Each number is 500 + 50 x the weight over the matrix's rms, rounded and kept within 0 to 999. Layers, rows and columns count from 0. Numbers have three digits each.

# q: layer 5 attention query, 256x224, rms 0.124, rows 252-255, columns 0-111
# k: layer 5 attention key, 256x224, rms 0.125, rows 252-255, columns 0-111
# v: layer 5 attention value, 256x224, rms 0.113, rows 192-247, columns 0-111
# o: layer 5 attention output (transposed), 256x224, rms 0.0916, rows 192-247, columns 0-111
q252:605478471525452518503492540555544533494516536594480455516415454548464452557479453487532420532522549577451514480473384456530551552503442463516561500476508474426481445420401489469524388566511533541560480492435515493489603536427501572470480526446449499644504554572511510516463470482567519461498455470573504566499419598531488470562546521470
k252:649567372531501560526463542479453504443514507551500551475411548550550441539513495557534410389425533487425543476470390547499549487514481548601525510498524487432460507516485523505570376601448494523494507432465493520465507554481568541451490515402446503597429583575509578502532440489584520501484504404590478568453469544514540501477514473494
q253:608571378497502507500427565499618430519582365473517435584481462613486438456462481477612440379583438370525545467493455424524491427458469568484461528452453481479563407321514591498522424474515515497569599493446578524526583484520511453480463557566450500527422424423382513523477483502510538517612456486455450440586506597503524395547458459488
k253:532517517520589572561572606591441456439525476435465498498464474480484509484472390530553478513640498496394505588576443497566493532470501493530477477576454622540570402513634402525459567443500527405552529447417500422498520480480558497489494531430424497517499494428428463536476509564459573475529525425533470498546494471477474413639559560553
q254:456571544437566522477527551483498451571450560497422574393503483529444515444514445412476637596466557559551467524472420480481505476520471451373316506550481449601448537568569503490553449559338369381473479468516486587475665541573485463587511494363570500415563427562541481485544527488475465436437525512532526576491445533462456495414542393623
k254:403498463541498525525322527566517485507480534464438525556403411487484478570393585455480563597447492605497529525476558442471450465505483530462404498547538466447457578551405623441453479559359499449528506576562532473446509436425548495486515528487488455489515479434581537443398480543469525475556555497477537459489406552549548583416584523606
q255:380455584436519580492376612509535520482503542548515525539573470516477432459568434506455556492544566480493435508470481503494347487552580530493513431489467499470461525480456543513586633537443478528524398479550456532455423509500566478469477518516494461499475512463489453547480481520599481476510468453559445493567536638500475561563481437486
k255:532547456548584471569417558444480445565608510500543492525408557592583351527526521625535551515486465491481425532538538535517496457475468511457500555476454536571520550466566513521502539416471508461455414407571477461534535479502574543513523539531571469441551526378558489492493531550451496412457491475466474447513493597550472454549521523520
v192:504519487439539479480532446565508510504517474505506457403559534466482496465526570449576576455530445486501494538598503535518486464508517391527468442555480512492501562418364517481559518582526478457566482366589516422415585477584445471531483515525619487438425672469465503447478447421461550467517617519464473496553543544628615475587532479523
o192:551464568513536491478454560573516473501536516414459513472458470573517486439505474504428524541413516519577498474460522511516545560478529642455499554569552477578431476524553487443478468426440462462540558458445509489593447483471507471423568356544468475450521483534521562502557435495486475575534593476549569572466460489469490486448531449483
v193:447559513451522455496618460475473439538519570482454460498504501494488439446572473440444512440452499451515490461525531413522449415525504522514445558489517580459537534493473464582558413520537534574536396547455602523490480524492538495601393545406467478489548491491532565504516485504434543512378449509498555577457509556578489397512482450451
o193:478461527513511551535464590530576564493478435503455474508460392498513534489511469411609401576483545467463513470435426549441475524547479466467534485473368512562449495501501548463548513509453550457556521558509471439458668489428461496559495447504485449520439498509524503527566494447616532507576554465429397512545535454499509539528459508502
v194:528386449428390522483532523400470496434480453553488544504468506501494472458537444546427510492527557469514590589518509518504438438509488609528572498512483582561554542477486504535482454424345347405525468520564532519393473466577414591529587429433427523560596471549499534534538455504516482484533497454480523554476540588525513606532504570513
o194:538525484560565502497419513454503477533506494517612479555517520418525529625450538502541464574489492550458391452537508468583467620470552483501470425484486419444410544538442523518466565482594573476564523493498529459412733432491552489487382556502521576471511509540492573496445550577523567595483529504476490482512470474539555380541524435538
v195:551442445535472534501576478495502430506525536468495480453460471533485432517436403541474422529454503523564466423465544492516542558469620519459492499506426515569563509626478474542512566468522473453535475416507521422612545508481452434481506539514507492555465498446439498521509474467512547478500498481432462484577474499461562500492512479452
o195:475500541490540483472474590525430510522512586577471453567469470539504536514586586409511560543601478499504531557517569529547418475509489444476507475527518467496540549534527503490453473417539517400458585477513411486504616577486535499562539545507545549466577458519552392462463512549467458495515550533545543483504541478403545525541516482530
v196:485492512465538528419498538441488527518500443528569479457466532414464523450446431507509503480512643441534446548545565519570384523563487608498532565522471485492482527586529542541518446524461466544552499432486475496457467398537567445544580526527586517448436539531533473470517544495527629587481488514485474631454426475488570430464466628506
o196:536486417487401492460466478603514588481590500389437489525519544526562422580597491461480500483555450513556552525423464468532539529444507447434512440438538414406448447426479512436508401549437547552494467505544509489466516476450558527551429553450588532507501438515528537611459480464588370451448522514479512505570519570593452560524467463520
v197:461479541465484460523537440461539571594431561480510595453529450471487514564462516479477396494457465496472521508481446571605517537441471538451530590519495433563478450524581455464473499599518441454553454495466568459521524408480503509514518533553481486468551498469395521465447565391537467583574410488531439430522620476396499435424428482564
o197:559502422452556452481372555504474493441642466480588545564509438502521478532504434480463568557472531501445451508459532413527501453553480400387454505450506576542465487412463552561540465505509427522449436514543434515453424482495540505451521501516542453514391442448561434560584380598405417442455575534480547526422380535501460551522497463512
v198:395533481632491510461514570500459529507537505558473507553581486586394517513460453582500510519452515434497554476462532411472448473408554576507533566503434438425543630587506368458468464503460500588477484553506491512465541432482546537385560489496485436458478494495491642464509529405594536525546548454569501546461523530467494544544471420524
o198:623552487422472528642492488494471465452535510540537558425445462418579536560594458527524472491504584459597475569473453539459512415526480565395402416481543534451373456432525505479528422532489541572567515491580510554443583576481474455566485520507504590490480476475573449485481505530416520408461536616553419411520462427486585530458531467523
v199:550538561429517560471443459374492516430495460540522460521415485429466557472480464565453501403441503535508537485387381518497442602462466541544514512526600398514527495578506438490492583436519529512477494519450435531488489524457569473448496454492395452545512487498564544436500532564441550520527557525558559504506434549497541631496569502509
o199:505481472473471542603533538539516508474413451488502472506551588531533431651468496519497545500440458473494574471541598535535528419435463416447487514506504579441437506416468459520525452448521467539532462520432476458451515468524430476584445540473413532486537509383377546516471393427536388513544528489472439491461543406463450495485453433400
v200:377487511547472467458548415513494457549490467561516519565415539457432464529535552455496439422503546516425474499598421398533513471524486468547526555499508492558459487491552530543484443488520518493514428507581509494412511537524484409524474469503501540480489510502550586511435513525513462455512523599486490452522481459531504493496581489511
o200:524499494454530466504548467578540481457543610459458432422475505597467440586484377508461532510455436439356504494417463508517612483489505623537467586495541570448541450410470453397533474513457525562422503529404499488556483574574510486405482515512549427494401405475391395450559547490491490502422549389491534494454606426584536525556459465531
v201:498450489455452514551531511484517581554454495535646490560483470594495516436511515519573567590410433489550486523549441405441463429423512445506513518548521514487459398499448462449546443511504456490583463444597507536482508516554441497617448429501578476456441469491586632431431503489557492496508462590438554511527563504577396513549457481553
o201:371529415437505524528455409546472468517553420512510486491442461452484497594547527571501527412537451484493577456500596546458506516466552538480530615484569539521440465462586578556469557506502493356416424543482474475502502485515552457520465625491470526525516430501311462524528423453433458513603598502527441523513454592493579515556463606484
v202:453574488465518464511488469564436498403520526445523449486494444463429631530565486535443508404497512478520524471481466549528478584520507548440509477446427494471477486552491516538511519558523528438485434578580558492471637379447489511533525519553493467491514405448533452547606440492539430506588510409489484518491506481385523509506494509499
o202:532462492474352533524512436488571555521505541574506525563428566603446360522463445429488449506473550476555512598585465420450467525443528536483549482524507487423475487545495586481439486393481524494480508456474419461410415587514434545533462484531497517639352574469474483463430516548468497482420514544555522540470514566548520538506536501578
v203:539432556488488471476519417461490466487475439537438514548552439517560472448534548503471507584494545509514540498575415585493446578526542540542470474497477486479444511375574542527454378495594581416468388423523390482504551442531418469505491519497513382606496535556463596538549555441481523504487505520509468550544518513550411506532465545533
o203:555528505538537560499456571487550435468446533510495556389473494570515576556401403461525487462579520529595524459458593460411522466401393397548485546440555583581492489556565443487513561434518495568519587480521538430504446585450604549530471471507479636480499434478545451420472516516575537531439538577539464481537511530457431535481480485523
v204:487508534437484418519394585500542517526486463529522424574508461431514436551505553475408560483488523541569570479402514590529475527513380425415456478481569427502467510529616453485548504501513479489501547460511481531484518538466385429553454429602455487518539517575459472600549502397504456443494489495515461564578503566580449492510446437605
o204:560493436515484493402519528552455411540541495428409549592604530519403533437524419471564405536608426439512435542530530428450538519468537486516521423582448523445459535473502536539438522554480488354497524422540504508534501491615499596428514555521484591478433495453438539477513458527469436513494598558496526431425585420410501558449464517541
v205:515460515510471521485495546583495443459443508455468486473484477448530563459460530485474451443343571509526478450534510503498486427440507563569448509521580525526434433477473528474507465499485491473542494537422498527417546502501524439488469639449401535519426397529516482569510509458582483584585510574459444404471457513459393637467583514549
o205:517554527457519526480466503417549527478499399585549445523570415539548514637501467465616522422549470396481557605440475485501540483515535444397556506530532495482536595531549426512539487546558476527487629475462554546518408513527474545518499469478507376433613533589347553404482511534430448382500493465533489536475506457528478511511402497450
v206:479453498453526573505496424567493511489577500534469472530544533415511524409420475449500508431663537538557484494471515489445514537511565517431486519477526446479530486544503446501557439477465503516493557421515502481516566517526500452436423519496451463469444577550438486453453477498495476570585484521485500553575450543374505571468485506522
o206:438507451492449387452541489498514436455480457418541534538481476611570544569475543528376490528520537521655474469452519539485450532502496388571487487593514614467467559408457528518472489535488427457497378501542491483549542479501480522524543450471601506439530495504578579505517487494403578526487511528488537513421497527608460474506503561487
v207:534393441511551432429512525434637572567466469534471527497473457442373593535455550546452473578436476476474502463528529524633481547505475514482484487610471567470467485469522511507498579594530486448506512536508565525431419514482540538470532584464353577566444520581439508483478489537530585472452554422604481540516523480381473537461357562479
o207:488634527518362563441471586590376436416538513489524572468451460433522462535521481459457553512548516478473582526487466459427429491529496452593420472513438477427499552543431468471531409425597403500383505437409470514437505467532489579538454380476559481501514479459470600462434517492486403515552609507469445495445437463428570404580564517412
v208:479459445495509458438485533486464561387431460449467519451480506559668486491541454424556530438539497515521559455577544422435435451624587453462504491552516541496491475445525481489580526512445453469498434487582586585470540589495593427472516522522554518555425590420510489461465461497401445503492457375513447501500471453428530543418533472454
o208:416480515391494480570512457580569495514488553507497497571444473382431575480468461547467358527529527547493476552478438521520674491470441530572501462517493552497460471591502457566478458537434444610540630486424474435516457430493471516526514503493491488551558418616563592437471526391451577498553562577450474545547527505465574526496452468493
v209:564556492503376529484545521577538477532433541503554510499484474555410497412511588478467588482431479468458666587420463542463525505487640430451544562414482481485487472551498478467501487501486550507452454554507535517445367609628477506562496435484487452498539454535425497517455474583544587523457466483536505405473541521429406488515451544487
o209:420496458501528495443467522424536529526435509465490387394447500519554471539473383560491468485559464516525452494558471432533488455376514505498389461518539471494546438374453530482474473516472412429444498554459511503544537405588467515491554518451499520513463402395495501508480452517536453479481430538502477554486473443492554494556452504506
v210:496460431444521436546553497471581452496536550453456556484446560406532512556459590535587492556495518466505501435500556472407529489522504462475503475491433560482447449527508462445484464507512478517530478487441525465505610521432522568505473431569531528491538558487487576502417464450424464467538497413542506502550647456562432405554591517463
o210:446532524531458492450496568512492503445506457551518495452476465491512521491469439552475501388508448514409502569388520538563453470524555518510551545404520537534506574552504568487492492582414563488391560463488520386509468556529482518485519521470507476444406474510598446596532611499537585501449499563566538456514435540478563459398470502468
v211:524456446389409476543496561493514554586568485584486599429525492571436465532547513525477514559454423478462505517441563499434504495530437531496569384434512468493592380514567598551480483517515475456518543529525578484520535433582463561465475563603420527451560393550415431479458532545542466475626506501437571395455545496504503595485425447500
o211:494452491546587493433532460549520491467540535471576406567542467504527576503477387510421517504528492466461503515500469383546373578472506432468492519506499502448499593546447415508515461456435523559420464483495427504465501523532510557436586496470498483652469547481487482550569490441476567506468424478568470391478546515567543450578551610516
v212:484484434430504488518509546470488475428538430625524475455503522477573421527417470509422478394562513506514539640503487495341501532514627624511587570385448645538438513522491468515628509567479594584467522501471436498573552522459534475353509480519597489531548568501537544494575564481526466481608457412498503472507485518589466442427528532424
o212:502449478451473545512427502529497555468441579437472419467484536462482670527482461464608519486532503444495439400525434519504538434510583514462498492542526426472537585444428538401482419453538404484570544496574396463521532542532482592652468514447574566448364493439479506505498516552602521475431415535556524578500389556428536523485441395511
v213:467464560510532451564436509517452477490519426539520448479625513460494506462549441470479587520395515615616470514494517611457462482537543451572593521523441431493492473440537511545542501520464596458493531455516508468548520521436550457483474554395613494512459503510517463523623429447466547440553441596382544525544483534550470409468510522519
o213:555481452636421476398609500437513487491488562509503534515494489605632540443486473545591468464613486504430403501460519446485538465458482560523492502541528501530539436581480535415531424402511505530531475404479588448461459559434506525575487495485415549517464490495433524480474593408425425441517550512527456517507498558511437566565480451520
v214:575517518496540506460488537522528463442538505466485510449545502493528457517433459433458410464422507561443512525470500496475457520516551475497514437475568485494509492537621460422561562462565490613465518580534507410481539504447580552449472496531404517481397415461517519490556550468459487486482538452493395550524409519529480453499474459526
o214:471411516494516503519516526478411517445534551480482544432491426456416526435567535488486483542559506531488591511509391408537653525589486508549557433518444511543593525436505445509428447552488458512541490467459578475422477478479466477631548524420495486513437492450565576555527467602584571430507597420519436433486561486541477507506536482471
v215:456475506481520489504489496574402385437519453600481459383507484521440532519458436539535543592590446429548561407411568507562528632524513532501617494485613563560498499481510441447494548496483519513504470534451569523567529574493477698469415481500489499476574459515467493554369472545419456454490558504462514503599454446440487433520460554615
o215:567553565456467527511394559419591516531431530469534546517502508540534548514414607503508483418422490568502464580517425506546524371469524431398393469481419577505547486530477517589601482485582544390422498502544512511440507472492466421546575486468430453411512439443525536583499508490468555550582488472486499536438493526488557556449489433443
v216:479509521545477509551478456508467476460459505493501477546508488449556600392498475473484567393564550483553423416415521517544504505461551481529491567559468549430448464493510446479476473480557484525510428401502493552592571464514657529503535553445515575465477578466589505522501458404520525460505414560452457480566446482485407473482520512480
o216:416494482426518479540539488467528506462564519469402526565496488584505473570451476498546358534475553599598587496490509449470495462503462469395525502466514411524492483473491595487491476476456432495536512464502559494366499553467378437547438431465549423535498491601465511543463396474402413517452543477525569523492491522463475532470393536462
v217:535481507575595459508473601559423581540481471560471520478508523436411481442507525514512514457539482560574476561459444512575438592522591529506508496487590429459460529449484456392451538462560498457500486518528505481506499565476496504449477483575503532411388537479492538543525488539478548548586478428473448375595501558469566474470529535492
o217:530416472526473552541480562481386466511548485452440463488552500566412485518466533424475364563507414504475475412537539572515577423513497506537483508523477538567484494511491519517533493495428511538470523464553549508549305412564499509571470377462463556495487464601513477436421416525462509373407490423457565585444460474523540537493422488532
v218:439496436452486539598581507536533564417521508444558471542571503452482539558516407402496456501431476474532561522504560541494487604511573512446456469541467529493432541465545553446514568502540545528405497513428489503525504480508484473497525513493516539577465424506521595440445466488431501588538517549425517550509496545512436499524546444536
o218:460386441482487474480434523500477473482490489593552493533469493409507537595529633563466507472491533595534532569565337555471505492404502476483570482510544548525546476572438535529469418570516413470520461461490470516418492569519466517474517564503452523398505497432509491419590577500477503498513543586490501488458470477459581538462472522478
v219:501433459517465523525386521490475590581507518555522501499534468568448541464621546523590542554441528458535439444507572384655609493476394410458528455530427424398428499488479479413452430412467487479426496492526552446529444466390526539477512525418452538366546489480440541436523420582526569543480526520505510516468477542506556470493535553481
o219:545427558555489572487534500486585504479474482491510487527450536517520450387538496514403480464475476466604459522462506606433440522457548531476420461494500560531572505559462481640521526679539611526411445457616464579462514479541464489520526528497552597533570494423447459494566639460440449437505574341582514509461544534516473492467488502532
v220:510454484542568433649571488453542510453553463531489527504546464542464568547538522526488506528458562443543521479471451474496544546495470457550537519429454557415527489509546482519507492472479431467454456588521416515603571457544561445461402432508506548496510487559548513548523503473477424568468523505476486415466567540501458447493450477417
o220:491463456429366553600471514438486458585476479502552566555523518435555421561495402467503518534455404466435470474537540499437478446537416477504499493427533530553519530503488512469461521529506555458508487591526512601447457554518444505503590604534534467475449503456417567511525531590497617473463539476593513552476466509506465442433524542541
v221:495472492424533452553449542484501540488625503522504501481526491440536537502588520414530544519439547576455396471587463387473526466449478427427485526522452443515476544441420517434477548496413529544562582460494566488510528485417477426537520436481500525524452509481554581513523476408593460509534474511460514547454497514524571520472448476525
o221:449459528570530498473616447496399515456499527470561426517458488555455598450457448532542504516610493387673524523504426586510520472556494465463439486442542551525471460529505521449493502488452446466488505531517431473487486530610525539517480498565544526446456465499468493508498521489552492462475601439577443427471499499566501525515642557564
v222:564494441486487525512528544536559505579478459524546470508518500524451497422457461425461452527554494457494460521505528469442470460565521470535498445456496472521496552446556480454613500359525503469531544533448482514457490511516528504591428547513412494456488502585528430468542483542521488541504482504481525500539423445576411537442467564564
o222:476556580463554478522448480410485575463410507485596498545545507470484547549582514542517482559486477472498480470473534560460512488521530528532524409565484515547557540480549510496532473587592517562427497497456547477537483451513517465507499585478539572568496501350470578405512559521542505520401592426536501499391481507514581602479500437369
v223:427527586518473600551457526489538363523471414523493484481542434455409466414527541469555496509431482423452482518547480500629523542465412477432591564570532425550377469537462485543482493484488494348524501468458482523496371495509524563528439586458581566525454458522573535565533459513560515478438557533562586418499520557488486531553574420502
o223:389510502481482412447540537526442588566592613483519521544497494500585533606452451448431560468418480442623488480492476425420542490506441528481411499494470499488516543434488431423399461424502449579515440556551411474456510560527461440404507494453393525553511413471450520447465512488412455414504542414502518474541577522524620407468371378491
v224:491516437500508436540566491546589500543498515496511546440525494559508492480439599489446446616321582551543533511496557525545519522525448482631500532474559473497486492485514472504511507453563518540441479480480448453488567464433481551572503483464472424471433433429447419605519544502518399531494463571552440409490594376569489472542454543553
o224:492434575456498487354465598445443442501533497491564505442469487498508422523605459543527657540578530425489501487613556463481495514468564442428467477475443549450553560478523451507535476543422542450511527579498489508455442516458567568404510536470536547569522423598458519419526543480538542410437542534573466550584562578455404493486556523444
v225:492537644538548501507457583393448527543485541524483438485441466502411510410497421569477515461458505502587439575558501477540506461536581553578586486453564515546472481590484434548532487485514470588504489532476463600476496507501553405513576531575515404458446448490505400408515548459419584523494585488460535474585395505515449502498490452639
o225:569612446456445478405573498482532499542448547452478498534480456385483486557487565526554411531535516571419534475399429560505520476463449496472542519603558503459559507535561513465531435564525499383579510440624613449493357513440525502536446597477498552579487571603507630534520505575632438474551531524477558557482504496548525480486557478483
v226:491443466521518437654446497423524501623441550498573420472509448475544485451430549449452503423573547525441462511477494577508433494520504428465542496573596446447436481548549481467527436416435452416475456486495471520536393545527443539547546546438440485502472456497500510523470458505433444495462504443541490456518576562491464405516580430534
o226:403489519517449497406441521524456400445433436514596517552505503583456549513508523493570460518369538417557489574447482490498583519552490567524453530418465504518535510460438547560524604549432504522481510457496495506432561476496531437468525512512436615534515519580441458460554538464510511522525539549563599552509497569518502566502446463466
v227:390451490558410523439528502467433519463481559512529545487590492544552498461431484464426493565528478484506519470487563618492536498464493546527451509438535514478457537489527518538513432466521481558449509509420543425545600544524499460541583507462459567528468402576427465474518591581464523471437496540442551637518528434460493507505414576480
o227:610474531465550532614471570421562563514581435551417455537465463477621561495501541466610417502484478478439585548520449461636514458613555521487462506448481442592599491509534490495449525397557520474554595459576507621504481528482486487506491522553570499457558460542566586587494535546485556595607513482500433431501495536460470520436485486439
v228:426545488474405524443474447584564491528582485530509529573478525517555510431453493457416471560509612511514555416506519451505545490447529531520519441437527518599517477531490505501514420480444520439479499523514527547503530460535505481530440374458489504463592486534440450587528594579545541567528522546477460426442513510550513465507587625498
o228:588471506568543445541459471564485487441496429425458396473431512572519487503503553548562540538491418472496428483554540513514460555512443565495433513425482438555505529476578522499511580526516490488533401483512554329465535509506472561405554524439505532448538516480515480465451503579528512437456493486466562477478606532518466485469456425516
v229:503545552459547522474562483429485541565483480486461552484437451475402486472465451558417492463496492496475458551650501508626430507540502544426467561442474424508524491518381527547455455445502469504479474462609409401538566499443573496476542514541482598438409456515465486465514523506517493474490500460547509528421443516529422555522473584386
o229:472352572530502557586443428464538470453503551599594543349556430583543535549498540443510534525483447482505503492477469457448551509517509424512533414492480557423419553511564453402533506488430497443460460487428641555402498589532453489525468465493576541579544568486574439562481476485523460532474503514393546494558450498485538495514539479451
v230:531504494550568455550518512444488528488554448501645559569454515453512470458510508464532448450341472408399485437549510467459513521541463568601460475505448581526479498536490577467532436440462498546501563610417504469430431461595515473454475628517470441455482495553419525420364544492590481502509553428436520458409497491510418411511541432503
o230:609506504499405533535535530517508464481504482478497403504525476478461476600556435527486531539538561456504489583544441466520441390450544422512615498467532392506399556472582376445418396596592575564465395597498509488497585530492574507509648451544451536530530530472487553487576500495521556556502419482585537500553453461493568512566481493431
v231:465490594424462462546517419586425499530492508402515523549524553531488518585436510437411525456523480527464557503586507496582529538576446494450465511508441665478417451540576611402452404465452575699615501579480480486550522451500500480483493502540586536511670413546499473503511599578555482554447474491398468553539525542509430443573503591484
o231:536480453583475570517523452510618561442475532468572559422528508450491378556490495526588498519512439533527519454486602461471487461495482421492626566422567383568506501556428533497500497565535493394465446496512377547524566501476480444490550501419416478476507509436578446533509539505483546509460575537525533450451474423574493556379520478490
v232:500534468597578527502502601540557540484584470545490575521416578511518563539573471470446464443471554437448516447466487521406505461535526517482430419496553556484565474446544530488447557582523570534554523487350460508593484579547458548534543474464494566555460499595401463596399456615448436459535399468478499469517473458490528521451459490471
o232:492534541449428471503542445480526481431435564444483367479580482413510437571465508420522503497469450473495482544465547471497533555457564511597549457467459559428490616627609451492502453497438403556462682575604530559391609464531572547415504396498556507497496543488505583452542479573499473487506448525485391480412456533497513495449567602465
v233:482502561519505483406468521497481496456477499573619504505527450535428514558416490469527419527505570577454594398524511487597551530363620506548525513404438530522428484519471525549407439430506408486494483491548547548474555585489476478560527527475582510491536542480533512528463492473508526525516529470615507559490486549446505479520530402585
o233:469483501483432496603504466457530473382487462441475431540544436387470503533462512496433622518611513580541515521579544532525463515570511623437465499578509557537572488400547451459548569541512572440492606451508557530583431532546500458546424444550484567499470500482529555428479536471437548504536552546454555459581556501455372544523477495450
v234:488485461469527594512427566517473510500471563528518609554384528444508521477424533445474407421478532443464452585441505545414549510456395458470525488455535497525566498529527505520514439449404491525437454535510517510534505535534625371499513411494487460455435530512537589466427483402516405507502531494577451466472417550515564423472473588486
o234:579515509517540484475582543553514415473532434491481524537556513521483538645643425650515491484537483504499483452431411392482491474513574509503481565476506595446424490472497487547519526578489506478604486511518511476420440472463417499490432572497508481529412528522478533623513579542494601585539406516446527589496503483518450485562456445526
v235:530558500489562522518502570478512475486548571572566535501535553516523484533486539589483447480514453427539510558499467567522474522495516503488600506573432484484441461464551418480564471500514497578486547501518468439589457448387468404507424465382490465532457441547492543480613496437513603446443585483550538439499505520577513473458500459517
o235:428481410493473522488505518538457438474486481480433506545510446461487509437497476479578646495439559460492529486397656513430520334516469464550545398444480449452520506574544541604485475559608508480498421422460509509516520534529446471536526514507532555461510570486542522567486550518509429444536464420459456618472587611427515490430489481567
v236:450451543428514497575485477511469532535446463444582535494490558579498482528486497487501510521525459482425474419553527526552552517551488441524442506559557470492457493558462546514483504441610528529517494566458567534474448480578476532476481427502493507433533486548490438473447505415469560533541489439497511433477452679510636565498469548535
o236:478431500536549526562512532542550492493397467601541442644576502457460617571507529491485541532476564564498495573562522404547534561534459407482472472454497631506489489579483475488452495534510544468414483509565402478508451530501542504540519517451406489564496518478481557440573443558460471588496592464524478585475577380516464531413474539524
v237:485564495507509466543505556553419483496478437495486530500423507545543495491493526516478470487502469376537545532585479505465524433607537458499413495531450560462422470540444455462509464520446578419505487532529516503501439473481488523524496487524499518480510471588493545496472459467534478479535528496560456521455478597527455546538510565415
o237:506570545489473500444478445509530470428456509524510472487634594464447487559537498492596523457498472580566502452510484395462493494483548565528572450468511584451536563518594623562554540487475438540485450451536426459549530476615596520497488537369376504499520479417499478425469540525457480493501470523513531594530391398435507531420434452567
v238:507466526566480523626547551450424507474443516435445518554444536544483481586521656418438532426502502501518544552530506533419530467544438467478522453390480507490485519520439604453545403506440514523424463493456537562508538498500557564483530487581539486531466554660441577446533489511489423545448528556544541450550520455555516480541548476473
o238:475523536476574416476464461526625424561520493504488586410602479491553592504493393492489441531533452491496534489537524445620489512543534606513471604483494440502439572507464498469477525407556494431499559474483421558594396551564467398513536469528507569449448482457472495545371579561507514530490429455428558525465415534468525548495500510437
v239:473511545544502486468521488515461557473598450410513464495466495517514528496550506476501501558566459499486596630521446463615452476597409508411520531496541522539511461471442535477511539510482487523411559614550430534410451401463432459498453575418491517494486494570545623509472487481538416428550488451442539470416505462619512635397494465509
o239:376468489440568471585522480556509536475497526495527506568589494483532432519486470563438545490490509443514507444498548517401539510472462476458471487596433487539519595566515496509444467466531558510579480526436521566482535541589581534439488453520504482542479503362443537457475517560555539527488598543550444500570509528471625498539522550479
v240:438492484482525432567590530481442506490548514554556447531459597471468529519557585466456493451534583520440371522521483502510545613477425540491418577442626493534637557489503613517428538567502458392527518556514432394507463575567466589492481551510582517460555519475468456445495492482452541550431468522394544474485412457598523490491570484489
o240:483415478536515571516483446499647528619464563481445463511466501554484413498555457553519586573559512494496533502508475521478414522529652501529500456364556530517385574414490453505500527493476495583591468403561583535506591434451537387481573437514498514501435468492473517530544597549563484515496565479554525519451575537443579568508545475451
v241:482522479491449533489414424500543400449554519476524532472376530559434526515451551514460498503512463559428574614565473549523422632463571528364556562541447430486554455548428519500548494446528489473557501561494553429504493524548469538432500587453511557560423449506472523492422452493528558488481492440431486489551467467547516539466563574541
o241:536413469420507503415471523469542575502533523508528484569572525422482501451575514592522536494517437496633503511452507538489525469424538486563425488418547562507516530519566512551415523488574575405543489447515487585495506505512441474484529446568553594567598581499531474427507512480464497502510474551517545521498489434416556504572549503471
v242:507538613475570620529391442508523527479539511430525614367515504481436477500522529529478502511421420495463455492426533468522532468478580543532462571492372535460412536620448507579526500443494448470552560473501529514500450516558492552500467570500497490458496531528572406366418573535507546573534515555501512521529502515427534509536557447438
o242:514415470564454459478522594497546482512550539540541424527532496506515526485411416531503470372491536420437598447540469606415485557503461473426540571537557374530521386505471480430494513510596557454447461413528509483440591472488503510386468405533479572465518488521521544549499461448467526497404433522520480378558480439621464541404465501457
v243:550566601533513457514437501552428444397545503559481485397460506515481515470567422557506435479494477508497477514459502506517540588458564531504489532497442571544557547478519574474475465502554532458556623554447464497488610525481549499391470482555467504380505521503568485561385493487460530495555436532514598448451512493418455585475501552461
o243:481456527477478576499608441470527551467506456356566560499505515530528483553387470548541514675545540450529585458536447455458464491480427506446464504481439439521491532458549493543454523473484438541507419476570478458487488517446437543516550461521498542551470478510444548490498510467467480589393474511521479514466518484540488530432523433461
v244:500463546466526475534499511576512479460559507436461487481508493533543510502462417504535495418430429447587425516489482535536490520533541485427504436459466494389458519501463472548500482583493488512424497479469562576541510545441565547497509489472539584520531458512555431590450494575553444432537481509536501458488419519489425536492439551548
o244:568546580556509501492498490491512544545500537583548567483559577540621454518506555519514566544599493527528562445469520472510594444426426545527547476546496522568540491516528498500485501475491511471463528581602497479444495500528484389487510512585479442542528477587472538453542525456529542574482495485531535568526607537539670422539557426511
v245:465510491539604514487582512510502486454514523550495498521457456537494527424419446496466543483584526606474484461543562542458493413453495431478499421504505470552507460483487418482491497600520480475571452513533476511520584586546518567467531587429552484520519500529498558554514472512565464487513467427437420495493471525480499527468430607474
o245:522487483480466526469492526471497538538449482570445484451539513524506489550514617529456447519397458414644484596499560475496492489518464530525556469452519504453576550465578505455588554465470535538410561453464472458480491466480509415536428430481542435568560542461484506493478527528523559476557572579530551540510508494552566449522517468548
v246:486530451449458471490481578527450581459604508463502527563457458520426537398534412374560470471508510522555462498428462503622480531540464507517613493502453519640496437492497488535528430548512546442457446430403520444451537433482415402533498498440498537464388519536565530482483460524557427489497439452448496531512405412448554473499481483459
o246:529504544579633511519497466475441462611420459533510519497569495441466389511464529594423452597549484534507588511554492536469473397472560563586470498499471455468463429375564533491455448426445472445481526513520549502457414557518514593511505532540504378560568524544469556514424567440499525563493491585590445442566556601550520598453401457634
v247:509553476467458517496556453495571575595467472486575467480452506584446444550435577527519521499478433614430591482532513521560522481403512494527425555480519541490504475485507415437511537489441522497537500565407547397526500496570525490584439444550481496533554523429526561486589377510560530465478536523448450410493523462563519528417492519489
o247:473436512444568508465482529516432490494525566519431480588483584446526507422588449419470504545573555481540424511440546469468511529506522478543454438523513453480434448449501565455507565551556527438562462454496476504475447480506442526384518497529521516535522575543513423550494598545572485531502552504483511565490447470507507511563469500545